config.yaml
norm: "rmsnorm"
rope_base: 203000.0
init: "normal"
optimizer: "adamw"
schedule: "wsd"
decay_shape: "pow"
Each number is 128 + 32 x the weight over its row's rms, rounded and kept within 0 to 255. Layers, rows and columns count from 0. Numbers have three digits each. The size before them is the row's rms in percent of the matrix's.

# layer 5 MLP down (transposed), 640x128, rms 0.171, rows 392-498, columns 64-127
103:112103127120147162121089119158123117132156160081093129183121177132148083177121138143155101148135173132116102108152157045113112143137112084099081134083143138138133122205118106114116127140146157
104:148122181071121083084130130160154090143151190146153172089103122149122147094110157130096090149130086147130115204145114133081150098058101172086093143097140134128103146161161145112127118130144142
111:118135116106068105085134116136171116162101156128156175060176176150171119120108133072089173171073086177076109206156133094067115178170090132116120155117169146123139100171122134157172123127132115
102:149100080129146136126134147146159109147123123127120180145132112122149114155140107127099113136111132144106132033128110083143122172094097133140171175095147110118174114141111110120168049106138108
112:091092169113098075165185124135136091110111103051124109123123132111118082150126148080086121143170121138140151159076177148145101187111120123145106151087101189100190127105105152085064088156180096
101:089170089116172113111117128101113155179109107192113118068111175087149132136101101139189157130140167112115115138062098114129142062112152145156125195097144085112161175131217154174150107141149069
099:065159128128122129122109099076106105105158058132122129133131147186141177142162096118148138112079126107148151110136143098141105115099145123115158151145082127120177155062172084184118120105114130
089:137076103107134136123134136114139133050109072105135113114100110100088104165150137037144173147092172140110176166128121134136134090145156064115055143055135145132104146086173088144072148090170044
090:168131141101162120071132058151147113162145078168082095184123107110124144164137182065145120128168132157150085063147073178144134138151145156108144137057147139156130120114199152136138080152118145
091:104139105152093130127139194135223101112117085120120173121155106074155167165181140118132146112134055117093145110077153099112139164174142117107151204080079142112111130132113122150120116105108124
096:069115152139106171180079079147090115154175122148126104141076155138127131111168101157129102155185150151108099136099093136196131110130127165110147063099122108176116065122134139083074055120116150
089:142135140107129113089158125114121129062102127117148173166130123101134121150126204092117137097115156108100125189167107064109158153093147143164153156149132166124099147154156130111159139122190141
114:113122174130108110115101110050103125126096136180093076123107145131137081128136126103176128160096101122135128132143164090159111091092163149136110132099114101192142136072133164140130187132119093
111:186155126108123146112070141108142125166111156147136160122123103118142134180111126144144123132099132197081084118101131124081146158126102123086085155179105119123100123103085087164089175124087133
082:154140144062121096121102132149120133154021133157178082166094104154160092134140147113118088075206174160104175134186168127134146122086088121135130078130193135172144243118149118117146121129155111
088:074009124168118138099170152154089095098142107139120160091151127105132096168141139148174199142082157099155070148137146112061173136165065124134141178115095096141123126111126095162110146161157147
116:136107084131152120135120120169129186189150142150127141140138113120166154143127098150166123091118135167119117143105079095157085117130099114148129131116124115040092180105061110138161135092107139
114:208154115125122115096114109076116143132170170167128168171066103112090137088082098164146093166132133177096150109086134096074080134128108202140102155112150108141152152172138099156135065137103147
098:117083176119109086123137109173166116149088138171159132124141110138185168168131108120170131134164142165080171122147114103158171147127192115149138159064091139114111131129092204087113125089122127
127:152108164141125106162142143095155100075166107076107156100108169147246136103214128125113092160161144137135182116130142132128106145129171137149130131160119116130124127096080138164072137114122151
090:093104178171143029138153154138112101142162123218153124119155086143170120161083166100140149106106152100143165160127131111159178111110153157137110114139128203131095145138148146120093123117159081
106:152151133144137117146083136117116136142086122157132138197099100109143092155125035161084146138136139127056133121108119104149188176157155102164125149204132111120151092114146153114093149137095075
088:145116093100091125152159122154100124202065127112046126122130129150108123129088115115177137114045126158121157100106112132073116169129184139077186109164146121130128067096173062100124148151099118
105:079153130140127099148117123118116129099083075143040103103154136104130161083137085086107065084116104115154154189139081057133111165084169106159130055132149188106165144087179139129091170123105126
108:122083213130079165131108176120154194093156120095144183124196082042099091129146186129112148135141085118135128120136160171142151138181089094123117134109128133143114115136123116124150118113085116
093:072132154138071125114164171063110130140103149084079105119051129161155112147124131132087187116113125142179077099144156080133141161104142145153111113063138142140090079126150090146153198121151113
109:113150114134116090154138185206095105163163151105094140120119100099166146110132141081187107141191127170092178151147167106120034192136155168117114098073101142112085160107141132170134174139081136
115:129094138126151097191165165106111143110179170161136137091152132104106104105109119105136123076175225126109106174059113108171139119114117226147115141155116096134124089097131077177072141139110104
108:123089131114138118114138138163180075154125123108132134160123105109122149148123157156117138109070121148174174187151112110128087113102130137058149106176152075194133147118144100115052106144163087
105:175037115142156062096129128071133124102084089123118169120119122116086127085116118106176112151173151133143136044092145131145143103113089180131130181101167138105103124093095111156103118098101123
147:147150125141126096125158114134126164114092135130065086099153134129091135082122125150080167144209171136143141150149075117054081083122166155054120192109106146154123108094140176176058171130126201
112:121140151076163090136150124073133121128149103130037100100133086099170127136099127167151130114128138074119160140110144155128094149116092102122114173097146115111104175078123135156139065087085124
104:102128071194153167178067101118165132215151109167107142138124111121092127066121171105154128157143104200063174126130129121116168097111131127139089164169115084157142179128167100129151131134118119
103:164153091099122132135171192163099125154116112119127076136159166085169155123190161091135073196101148101145103125120165063156146115083160137195159082074113113151104097128138143087121108139146131
094:104095166146113112048132160136123105138120103163127112159052113176174165183119122153072086158064150196115111120150107146138168071157065146141123054130087106079128153147081157155176129141112107
099:123090139095136080124102132129104121102133062115163089125100095128221103054095185110083091139106141134122142182206127096129172147139182167170100137110193112166143111102125160161098165174163148
106:095105100105115094131119091227133138132146073078097076088115104139161125123139140113166091133138107132131134113102081138125083078164231089139163120144180101101090135131173100154165168096166100
119:092142159118127118132139131166094122137173114107100141132095131051127097117128198148072150188068090128128074141130127167106144114068091181156051078122119128101131109146037157100147113171117119
094:110068113079080129122149183151106120166088139170102120156108129169113150099142066106115116099202109092140096106218176113120135166156145176097125153128117156099131076122150116099136194180169141
112:105111138108128106134137056089112119146174112117075121080176125158144125078179164119106185135103113101141143146083142165136094141103123187123148119157144147157141106121105144097127143076121202
095:164140113088091150099108133155088133082112129154145143112135128151131132135108149142125143119166161116087158152121099175084112245086099097149138097157139175105097142155125071094112100143140119
104:141076094102147136095083089137135154134119138066095125138109142088095125067139129145144117085142120118080119117101151122109139123137151158171107179153072132130202157133146104110116178153165085
123:134154162120152112111165151109115133108100101153135181168108107138135193100054160149172093075109067101134129138120116164140114113159165124112165134116117131175090102151099102147188079081076142
094:114150170088145127147088079117067140091083070115134139139178145133137123137129094161198057120153170111095090065139149139125115116136157146198127213142116162159122103096111128055109142150106145
088:133127146155122106113110148129175120110125125118134118111150089156161161173116142129084175092157159141123082079119119121166158144142086162107143093089132195105101173118115186103107102083127154
100:132150124104082124133132130106140137169124090112085085145121115110108082077129125162142127129128132120125100030104201128031099081118079191194151091132199113175058149149153114179125140120100101
088:168150055097116143092112139069164099037173104100112105120129093174089095145067134098141133115121117102111092050136138118118180101098120120087130154138117110156148107110087117141135175144103117
102:205120094174169193106095138138196106125145140170148119093079139136113173147156188059113114138109102126172156115106159162144178119123104153139084115127148076171133054101125193133164148156155119
103:155097113198193091078157102118145156094196134112167089106105149166119165103146116090162127160098093142131219105108136029148085184104111100118175134208118135068163139125173109103142147104175108
087:152140095175128102080109167176133121078116091164081128123099124156131152185130185137125128049107139141165090156133133082174149072107132134158165123167130123154156158184170103115170136147110090
099:100107138130119130141106117119109129060148112172147117132125117099130141095104209137157137130184154143091142161160094118143147135154103113144125102150084118134141149145082153138124127161112156
087:124123086125186072115133149093130101132052102109171068099141078105122149121089120156123098061155050126145094118179170190104119073078137106075140192133163168132104120127151133108087112114123167
113:094113122046132110145155118097122176050184029089131072161115168162118144169125138113236125149190096108128148124144160173085157105112144142122107172115122181154088151128179131118118157140147126
109:131138131167110091135080158144124139146085110100087127100122141131178075169166114154169148132108130137146176133120155161086132216145086157132149110116133141075116131155144104096090180048157160
085:121136103131167159142090132144117117029100152114216135127111099116113181116146080051157161099058103176087120149114071156095155180125067104106134109149078148124123143178175141143132060145149105
089:155104108135150141150118087096082189171154126008131160081157128131161118148154094145166048101181204137154081179091166141107118162111149138094202134168174099097114103109149133156090133139103138
085:126144098122138145133120191148172125126190121185127139125077154122146108176101137110097072099117139152145128124150193079147107164196093113098130066185156133117173141152157091131140171117134134
100:130149074130140155064102103170111088140124116148090130113152132106093129106093127116145173197093124139107102124089034110135087111105134130103114144069127123168103114186176158079144082123126138
107:132095119161113067180159155122078081088145150147101109125150130201190090126119094128116104066099142133109114128117173179127134181104141107099161134117091114126141205091145105179133132127104088
079:168082157186151065112175179093131098127145142121076086114135125110157140143105086110107092131101203151181182124098139110113155131123113094142124064134134112116122180122137138142102155158126167
111:154141081118106103076136155155143172093148094084157108096138141181115148106162144059172149094163123111174173119105062065136149131147116103142206160189179165133101137129113146093089130174172150
089:088066168157184095129089162083172129145093115160143075116132157104107135122084088071170175139103055136149154101125109114157122202157123091100128106087119144135144158179151140144139113051148105
111:118172152129118094111090073150194094121174126173137115101082123129152127109156147091119128132140083132062096158121129117109184146146129127138144138094139142133179134158129189161143161142176136
098:084162122142152140122067101108135135170129187161132151099154055121094111190120112171111198183159126102103092152103101146070169121152097160152146136133101173110126109196174093141154097070136159
122:178152146138140131130156100141144144099112126152125108165122094124136060113185110140091160116237137101104119120202126111194104071136133136153135177164167112130181130084130136088098163118102141
116:173109080148140111153185150157168115018057127080128109167114120077084117185116107120175125133092128171068133125143085145146095098102151157131106150108108138154141160098167115135184132111174145
088:169169185115101164131119151069134128097132125167119156085168094125154119098102139104119094111121150000148121117212187092122082156120160176138145109115131088211133117163128142167176172146102129
104:113137115134115081173137134107110110087121116211087166181098127085113155131125061122037182132140145104221153149159137081134078116192120124121120164121091113113056145082205146127127144085094118
106:104183130078143135146137112080171163115164136100148091091141119153117134104139166148153137151195170124139158188098146084073182132118186109163133114142149141133093114091175131169080123186093106
099:136126140172132155070085160087163105093080134154144174127124119148097141115136181143147121154135097141115133094113109121140060079089088165177105157092158135115160185186138210132139105168193115
083:092140150098153141099121141145099155079062146107203076164136134115163124140160184181155081103088100124102166139112125164093105094126125127195073148116113123157141188093101159136210106134129106
095:104134080187156161103127058117089137132065163104138142187097095107133123084105144137161124086161129160191114150155108135073124079144093162143103117168134139161139108189128168133115113077112089
101:142138126119088118073123109166095128141119148170128132082102124166139123123108126164081174129119091136145102141185143092119100127135059168096102097115134108115142098162126208137072050098144145
103:174112158124079112085190120143149124135154145078116134143125064122162124143083193140137142182081127076161094138154120079126104160141114113128113102087158163130095106122153111142092049123082129
094:125050176104109095069114143166171123173095121166131128126189129135176164119092137130159118082154150109102109111143123061158173106126105113162119110095179076134151095138129172138128173147114117
086:123137147097152178073179144100107172098148125102186099161114115182102160170197176113121158129149101099056155114170158162123127123135061103125086104162116178099158161107164106120193142157078205
110:198146146123160177108146126150126135125083215149146172156131129201095135098115109116128131124090145131187094162089141145219098125097115081151160138124159120115154127160088110158075155158119147
110:174177164102120125155108173180145141195180159139086146130180119151182169116125126124121119121113124067151140130165112095148125167115094154130169123119199156123118101137187166147120122217102129
090:072177154137108166121219137153156131143135110077101091137169090122171122135110130097143113107122124143128143080101205153166123105125191105105175112101159083117106154094128162158074147097152183
079:200181147161146113058114143107118149084128085123192064133074125191068118161125153089173068151129135149182156105127091128144078053135160076123149140090125130128090180140164098097155121116096132
087:107169159165101169161097167119181115160167164138080125119097027109145135130152120125098134159122121127155136136086085070111118130176119137117129104105136157080109090187143056157184139134144178
112:176110126187096122131120155160102124167122138101166125171105130135072140077159110137145054151122171141162150159082144100122172165127143157201150183090183107097143130144163091143080138120157113
091:107080160111128155114145094097137087119099091116151135127150086107148163189112110112174169137179162178143159149149085069103130123132188192152143066055109169144097088094180177077094105159153125
083:157142162127102091126109065068177140113198065077119115120148140130093099192132116129124108124113119142115129143133137125161119149160133126063176138158082116123109082158166117155146168154196106
100:150135091099117043079167131107137135131128034103100188083137104127136184105143142104161116124112096100086138109073137094059130122097119136160096114060104154184151114166155091092133100115185112
114:148149123079111151108177141132173134089150075128166101146177127132160145105109153143129190080096080089112150113137167120112094126154177092171053156149120152114096120176138122153126154097100145
095:147132085145123107118124162106102136193119118157132137095154098079159119127105156101152092144065124194155090086116110140117176130162110191146203138101163130158098146105087110115107178146113107
099:091087096085123148125167138167113149112148105072108116158130083055110035123116123144135095122088134096100125123152120160135165169169126094115135148107152148121121172183122146150188148127122157
097:148124162177100132094114140186095161188144086107160105071063155122131147109173121157134092148085124109126087143106065117083156132156155161156152102084075167075082096187087168084040104146117143
093:137140141184140134084105158175120136120066122126157168086170129173101128163111161126192116132131139098136093109123171051120088110110113174134155179119155123158109142175104136127136107138139119
093:140099125135163109113112210135120192101141143161191110171110182156147078129123140190156147068118161125076178172094105111141133167149181101136124140117136106072180103109164140183199121096130101
111:111127134133112141170107150119144110171167138126076154167191141131135091126153136110156150180051106109183113130130117065075074153184153180203125101089097109123136144121099117138088149102187166
093:169149126068088119169174078107129166118154117098185089121120136211161153132117141170141169161086135139127122135132112083161093164119152124161129066186122158139127140135116137082153118104138114
144:158137083112159108061089120157159160142099133156090115141113104082132154078110156117092104172125097129136115109074167097135159112132079122154150075093152115197177119170135124160121147128154164
093:085111160127109069110105117154160106115194161175102101145162097160113176116090147094126095139061126123155197126155130154095137119134113141139117167105141140114167085157190119174097129114106151
079:129107149078146138122051137161163115136143081161175137150072113156134109147118128124140147119082092073139116106141105221165163139147117090198122124067093121118145149137161157107126108119150140
099:115147092165097096122118106109144159095129177155157128101121135154123093140114103178159190110157165151119073117170157085224106131182096090115091131082176105119171095184052140079097146149144120
084:141173081124162139119148117109147134048223130122121134115179128191093104132127119158071152129116106168163134135170145125102126164128174160151192111153149152110125199179182126116121079143113136
095:095168151110094088140127143126174134101120169110087101126155129141138132115156089111163171170128116120049147134120195181064140152156152108174129134130095167164140093190146170148068155100123083
093:074090173135169172143204083164130176140175130112157083177117101129098117142124139095099111081175138158084118136108160125172105112087143145157152129131147131093151173139137123190180160088163103
112:079129109192115120147094101099100118132140097107130151097128125112108091132137054158142131237147200134143120121156122132116137102143101174116130088115160146120060148090156150156132148131127076
107:085138124167105128076145109146181079187109141150163106107072097139095124124186185142138158084121140136117142190118120110077120180174153099094111141138139044111136092099141127130149108153155130
091:110114126066126080120122123138134119109134150112133137139068107080127124178112111147118083082158134145099131129066138189068129100109151143150117058117152128051152160150123129192167108116167070
091:164114137131147117186147162127128200113104113117095113095096144106206057128141133147079111119085097096110144086127163188110120059128163145152106140147151142109159130108133125157095140083059126
111:173121130160118164181091123159130134131124068175108097100173139137139115078148133065135125102125141144134131125078140080153117077081131125083091167130165140188120093105197142150121145158154143
102:117136116069140145154098112134099184121129087093055146100112146151084147173187112174099128201176116127149087154112128106129156119135186141103128140141135101101091127129121113111104159081118081
109:150131161132122130191103140177121118168184139121123128164138152098167096110175144077121073129125154099199150099059166083115137150073084151171115130164096111132116061143100126127081103099151110
# layer 5 MLP up, 640x128, rms 0.177, rows 393-499, columns 64-127
106:162162132121152099096157119100126113109184134161119124062120169157140114118098137140087134139200179124210137125105131105086156087120117154113127125135144130147172154192150133068075099132090147
101:192087112125140134135139064147148163189133113086191150096126113088103165140134093086060090167127145166069122172131069159087113156088061049113111135137110113131100126118124172150114126128115106
100:098125148138148203151178096090149091151106153109124169121173094122085146122049127157138106101147190125140087134129113144089180158109158108122173157115109148053185112135121134098121098086104125
106:168079052114063142106173130160163141144163118133095111111109127069067113163169090066103187134164159130103120168093166175083037154128129115119109122111087098122195149070139110104108077171114113
096:139126166094139180171148127126119139174104119140149098144141115123168108088123108160115128120151183079139131127130115181109115133140180028119155091127102078132111172091130034101094095130149104
100:092143047144102122116112107093152029130152154232116158082076111114115114137186178112152109111108080120058106080131110151068097075087126101126105135118091064109121161160114159146155117143145111
093:110112143128126060138130124135166139143083192061127112143069145107089128130141099195117098101104191105138028161141106062110133185092120160120157069161170114147113096055080125128123071104135100
097:140099113122121139189156141142118161156135197143129177042122125094152117125082118170124150086127142123136163204113167074101104122112129119123125131138149161093127138117101086129075161126128125
096:173131072099142147165122078110154147111087155108126102152149107129106112129123036139102126111161161144142084130149128175150112120145063150114143160127068071139148131126099085107196106174184141
096:111098104115121157112160117059140150134117150173130120144147077085102144121142155131136141099155122166145139132087181182113121093103127072121084141159109147051088163156107028078084148225127095
100:083158134118133136098191094126130081187152083133103201106053126165089120100122087094142161077136073104144133161144100103097145164115143116116177090183140068094105163099158124151142104154116164
105:160138137146068147104140116085092135130076172077148079148117100205130106170122140095129081223178154146101118143127085138187110109155182060090089091124051135146145147111137172117120145091149086
102:155145165118167161049148128107131090155111192113106096109100140123092081144113108146156111132165178127116058159153156182085130128118162101086158156171111158106195108139163120147208130124099129
090:097095081074128145174121169122142103154106100096083140111058164075105132127112132115134124151119118155133096089119121130196144095042119070125117108160169086107072115166207083120134115129124089
095:134058159122113133151166101122092156122100150131148078105130087148126154187196119092087157200142073077077023166064095101110117136107054137170074129106126132117122083110156113094119133122157148
105:122121160130117091135135129140106132137131184034169160196136136169151124161154171094132108196146130108095094145104121138076156128121108040125088118110114082120122153084167184130097089117179079
102:060156111119138105139142110124152132129162172110161107146135116107135172126161096082104132139131169098146137145032160225144236152110149117072132054078063108133165097152111098123137127195130152
101:117078131164115104144141093146103094105156130214156164116116100100123122128122147125078179054120094128197112124091116133164099179109131108072131123138156081159137103079124138086131147106083148
122:138142188124138166138154104115128098193116127100183182124142139118131140165094078170120080127171138093092119106119137152089113111117126089126105146115075096153163094077178141140159141123068094
096:166096182072094089164162145094091107107181088119167111152143131128136136155074119159089125087142128104139070138159053146087086125131098109113117061134151119133122087125116086104168081070083145
100:072130149143114098110142082114115143112191129092151130112097136117157126120074171128179121145178139144171066107145133172141133167093155046107110114092127137083121117173139131172129139112148143
089:125149143127131122104109181082122141107153104106204164118136119088161160088151099143074191104144144111144082183166115124178126100118094151062089133111104134103100128167100163145142141110139129
104:104156063165082115111109163184158134129151155137169075102143080129065121124163134115100139141069130134116098085132162155154105141102135107107144084075085164147144132173154200143206169095100117
106:126088115148132109100153176060166119143119195135202128177056107114092200164089105105132141121122160121124058135053135189126140136121140085091117097069155133131102114083092130146147140194146105
096:150117057125101180095125115191121173141126107139119208144190071093117154144088150089095159125126135165139158192144114136166087132105181095141174130161111098118122200101135098065098091076068106
106:117107130126113143162120126163130078154097093140125136130133152099099099156139062068136098168226115164143099099127045134158150147176104079109138174115052094160129093140112141135134136128073120
100:109099112139183164139087124140128132130130134074164200084139151074114120131098109136100131162109073122149049181182158122087127164105110131106160101110128094154219164108133102068152161159150137
098:065094117108026144147151125168136118157145157090138091153092127142142140141115158112099144115101209159161072144130149167128156133120108158131061124122135093190106127184086154100116109142119132
104:147131104148116199143172085144116110119063171089175123146087094099106083125133118082117182117108057134187108144091148174112097149137084108119080120150164119124182178146122108136097118119135155
118:154165140130114135141126095140203172114099164105151114088126116105111163196127135135096130147158175100150068149121070144127153058116134155087104133140150130154137084045140121119092144133105062
108:131064121144070108146152112116136087175104120108099094126131129125177116153132086171101130086150113107092053169120173225132137093119114095111117164151096115100165229092155137149110092103109137
105:090168036117145095173061099147159086172102106096128132118138134126140067111137116103059156088163187155128080126117136144115097064130145105076106025089096090097166135089118119132152126124140134
102:175122087132139129155113130134140087147117124119128164176130072063165109163140137120024094136190157125127086133087147108146145054091151117141120055127112063119131139102181154139093097148145104
098:111173122141142119142141142158142178122106176092176180117120103099099123131122105125106097144144069138058153178141118101186144157096128135104149132076135137168087112097138156079135143099140068
098:148154130148090099114091090164206105087101120138133075103122109070172094108121134121083137089135143059156141127128101139136146148153134144119148137137103166129117090091203142115166093198086101
097:140100160133128160141050098099102090147164187086176149175097135139129095152084112089089187117097162172157120113097132130094102137081176100088110116125094077184140107139106110174096083132106130
115:084139170118108165087140133089148062127132157145121127079122092073146146142083144143113115123149118103134071162087163095074147163090083137082075111063125097113158110078156154109071078127141107
102:115126108111130113120145110185141163124095114076119217132141106098141128122047157124128100090122144168143093135117129175137127162138178132068159137123095133139132217086166095107112100096102144
105:191117122149084181133107153155120152203137115104186076139137137050181104202147132105155101143158162094149134136118119112058114115111104075087122056140139108151157147146116057104106138111115120
100:099163070148101134065160129111157069093094071085143130136114136091060151163141109120127137131122112110190180123137105107176175086094102125050123160105137141136122165107104136131136083171037112
099:119163000107118110161062143104147119157080113105114150182127140061125141182175126108102151137104117063160136146153185160122134123130056111107134127117067057137126115182166106077123121150149108
109:064164116144136162113164075113128155100126133167133185119105127111149189109104104155100163148123151105099172074121127161155111073141115102080117065079077082168115130122121110137141130157093131
102:145179142143115161141146130154111231127086156139114081206085095135181096160087154142127125142126157126135095104157101163165131121115110132142142119175110146157172092121120181155145145115143068
101:173145121201114109160141069173098172124104154108140178131110115141052136172137101109040147117178138162132144179062101093092105175106073129126156127145138100140188139111114157118040050189114141
099:180125199031079146140144160091126140167162131096160124127112120096083128098139063154137077132110143091116078141115135132121154178077120159140099143152079119087139112137186163134123122143150098
094:173143171121128126121157085183125137096124131150149174051110134114106104111128115108088121130128091065150133099105151127186139144125103113130138124135139134111135115111126089128126128100097122
101:133140165102107177115163167096129103108135176086130129120135169119113141158143123165140157147139028079150146107110103124200099102089111149118118103126221118157109132079178085062132085197104119
102:112102118134058099095130123119116119107133133080162097120085148116044145107173083084151097144157194156106087158111178179066115127084159110082105096102114100102138097110132188071154091124090096
095:089083130107134124089167147156077138105161178135124157114172141118102130150131139172105164184139108109097086135114126130190121129100168061077177140162134002139151103091166094144188139181130148
096:096151118081083144103170096138175104109127125079153100087170103075108153128155111110088159104144064114089185146110099164143082114129129085101150134145124173129069116123062095104162156177052138
093:179123137119061089102149151141120128192095190110131160185076147108085074130203173089126159091150155075184125116106134130091169199126129126106107085118135140144110132157119155127187140090159166
106:132135138073116180096137061158134119169065137126148168115127124165114109094086064133127114103127145111169138161153094111182137096136163146094163145134137167167166114091212109151161127169056078
109:199177167153121120131130121114185193140041167099152100120092148131167090139199087085121148132158113138119129164122115139118127148146175068115139080160141136084171131106119149070124136116128175
099:195133123117125167121102095137181182196133133123081149137167140168128116134099117128099136093146067066149118087139136112144087089113193110111101171072144098094235151121106135146136189134123155
095:108119122163154140121126126141151110144115149089125094127120131131164182131100132115146077179174134133146153111105110142084083149075189095120132111178157147159132187097208119121078085095055083
087:103101091137117119150056099160111138136169114126112123174133124122147184115080134141134222186131135133153092093023102181132148070170100121134125123095103128117123104136143102097129156170151131
095:141111111097057129114117157141165100112136117097167101135118109150119174136191114146136134058119110100111173140175163176096108159136089102131122132145141065089106108085125157172119137125122144
103:133159122156126128162135081082115168150131122086172084152095114167159167169131084146022118123172117145168122078092129202119136153119135139148189079071100145203121127072142147142156116151075134
094:144096117094120109098145150129132086116139080132151106107138155112123103131080031138038113144128142146141049133083125115155189153131137138107120070174130133180117238197149124094121070098120177
109:150140094107113103083114112144115158143165157129129135143081180112201110162132102132084078162177109070121082059119122136082133158129125139132125087134175080140109105127180135137131082192086143
095:113145041158112163108119097125091090144125151148111132093094045123127105092164124082113168109130141184169173116117161161113056144128077083132095145082146177182189165175152128095113161174093121
096:131197175120080138106161084112100085096119144107152124157142153133163206155175144099141172075154150120139143140108093201154107122118160124105131157119109157108119189086109178132104119155027082
098:188096097131154143139104110108119182081120165146137206129039088105176151165149106125097086131130101087102122149073135135079115162111080110097136093115128159155157137097112077136114119100084149
107:098141132119127149123152145083175057174119132114121100117123164119110140140091123126075073161078117093087133079155142142112120142107124120140075110113088155171158137178151153137175117103108116
113:072128103174134134111137087159138126111118173069133138130104088101140152167155127127166103128132178136175144165134191208194071149093114093068089087085101065185110137151103110125136086172088171
090:063145091162097205099091085066133204132137068053143162136088112137137147135126114153125095115126147182125126118092085128127127138090146118079139158126126146113085161061119068112162171083091137
101:142141122102105113113184123188157096084091107156181083156084103127141091152144144113088113119160092133157113143131106100142104144100172100108137110145162091105136111032099057100191091120102101
110:101136107133120064144129122115124165160129125139142183126121161083099141108118115128049196121069120084093067105138105140160079113162090113097118124161072079139232195169173156118144110139119149
100:165124167088085158140178137071146134180069165118127107132091115152127121160122151144081157153116120106137161099105095161110108105103101182080076107138160118171140139171199137115156075092152176
097:153159084149176108101143076172099202122154151151119145121174146120114173165190131154109121145192111163159185140135108207170118143060128081098119139098119103126136150149067124107117152140140131
097:119097130175130153157136071144174168159120121147126130135149055102181152096155111123104106157191131108163137108114073137118154086099149158133078152160078149036152141105178159162082124068138069
099:117162105146138134083106108171135132121143119174081161110142164095148119156107157162063112140177154095140104145114103146120120113166137118117170156157097127126115098128187148159156083124044104
101:133127090130086102128084141113116159139143111121071161150118099124057116144150090089127141168169054171152120146142058118129111160085180092107170114136099186156118152075146051087070118131025125
102:150142125132155130115124081049126135135146183197151120067113102111104118138108075139152130163087078138163069156081118121134102168119139065101211087156127103136111103123080148044140179080079124
096:121098126158157103116149114146127137117107138185113131087117129128097165124167167135138112126175101040216135133092095102162127155134084084087130110119152091099125100097131128136068133075072122
098:084101186026134110087122125156125109158150102146169112124146102129077104170106129154108132130186117133130111074120078151102173141115113087134142110069171119137132116109161134149205101103126089
104:077109000111118184133113078145162136131214174134082165107114112112138140136128092114117142147147136138126122171135105081125126162110147122134122086175110136133126136150135171110139158134058183
092:182129143191132173109102132190131190131105102142095169154057159130036104146111127087123176132125106148103138206150051154132124151147121080133106149122096099132141163135081097142177130069089167
087:154099093118128145172168120166125118140161156148130184171133137086187149090112125157043150083157125123173096125119150158166200170095071155099135094124138058124169112088104146120144147171143135
091:166105138059126144157146086102147110152112069086152104115153144140092107135152110122142099085065157095079085096135168198108170133176181158158131123145146102088103114140167130170070125150103144
105:125147095137101138057106050075146102165123112043151111102180156120121140123158079190069142158167145101102128124094140136142149145122152161114109108120215091167145143114124128131097057142052152
102:173067064120117081136163098124114122109128082160126134072082138142141127179145048104077148093136151117153084167120100130141113168141059150136108102171145140150120167090126108039112069135098157
096:126128142148166123212189126154110103097138130119143180115104111124094150103110102112074160095147108151128115077124074196140145130092175096136135172159138114127140084147114114113083075115131139
105:131177156098189167075121116110152155206078084115102219088130128129134150139107121115117102090069162065181125105104174143193178167140085127098134054134112114170106157139135151122110099145123125
108:095099110072131103079151152065109136120160123054097128110122102117136139099098169143119139119109097045145144176116070131092196138111109076106137164152137167168064155098149172127106151113101059
100:102140178148142116107159144171101090146105171116127117143090127057134158112173078172146126157101173160109097176141064129134154176139113133108130174140176091138095196109095126107165110107059123
100:193163193155147107124149112121114144109096159186182156064101146117140149098086078102121138171176115131084111140121142160151051145078108145136120123136160111102148110102122134153067148170138123
102:089098127129060161112125113142121114115144171132139197075158095137125102154141155148149165183134149111153105103134104193095160155114186143093115136102078187152166147150147172120098122106113119
104:113127168053102155147116152090153145145153103123144101184119120121137158159162132123059159138137099160104126136073119211083117156085115120080102127164152138086144123138161116134151078117155094
099:103162150145093102150126176116116103153144161095141144094055122145151180115125143101150102108087085115210127130136110177121096117153113125111145079113101067146130084163136132095162054099121157
103:153154153091108110113087077195140092083062120138125100092170154165140088143113097148161073126136139148092080156140100162162106141138170116110175132075085111134139145102192202091143103123122101
092:103129128069121103124112080180145110145145109043107148111146182149100158159096081094089077201163127171100136117124074170164121111103129111165137116095090080098109200050121181141136090096063101
129:143117107164112131094133133114130086189106169143062155194158088071133098116109067093134118102091112152125086184073141107116153174081159111123136126113174099124196149118179117154176106176099123
102:171111131154118178147081127113131158062134164086119136140131172126137114084161130146040133179094092107142146113083160087152068104086125072139141135138092102114134126139154094085115127119122155
081:118120192147092076096140063132120085135064133112117077059153140149093154132091110155088114094124114141139128112117141100123090145085090109099097137091155164133103122146074107113066177084148100
100:057151085086114168090115120164121099172116113099150126158090145087108092155117115133140107176231099117119119131163127121101148094124166079141121117120134045146130127134150184129154071111134103
087:180093143104066173143110113111139174147145173081094121147051139095149121086117119114155143121136168130142135104115118131080112110068160185123143118170147156127107179124145160132103152156094152
102:202136103187102148212083111159119201122096175062125188105111124127108115111118110173138142100085161119141076073101107106142166162093122103109099116096142124137095137127084112100159137093103137
096:138124127056166158125117148122098125172141153126135108062167106147181186110102101117131136126144126137118142083155111110189163128117097120120136104196085138087158110139120035105127076128142121
107:167119171135108126136160142152161169087103184124255139070092098087146137168105120106126122078136136129093138136128172112146061160105125086146152095109152129203160120062113105113138062141112127
098:082152115100133102103096128136096103149160137144094120098125123130141211116116143137144199155138108078235101160112105160143180072099132120107140087153126068139118099128131147048061141114067098
091:150115098072113124137119143120148127115115113103124113111144135118120086133207140140138127117087105139115107054064156136105115204123121083140166089102121076186136066073125125155117121092079070
096:147090097067090070067153153144147045117173187142089134160114142071158092114163090130092162114127140034162129143142116132129168129115106086149158112117101174126150154158111123139110153121087135
106:202141178145085093187208122095106174116114090125127113113114103135115160177132178083131141139173139069108092118094049110091154083061127108100085096103168089145150143061162161090065050116115118
099:149093132119129069063155140123178122140108157116104132151129112112083066102136152159082111148158102100123132157028139152096120127090115156099108141183157115072133118093155151130150142114052091
108:151123103059150166147104138161137147182074113137141127133145081091055193161118109166114077089116097132126089106152135110097093123081119134115163125124126135129151084065127168094145075158104112
092:101099151124112120096141089129118116158097104171102095150109157137166119127117155122060117135140141113107134153102109127093106136125163122133156177156111113095096117053146039108153069058107121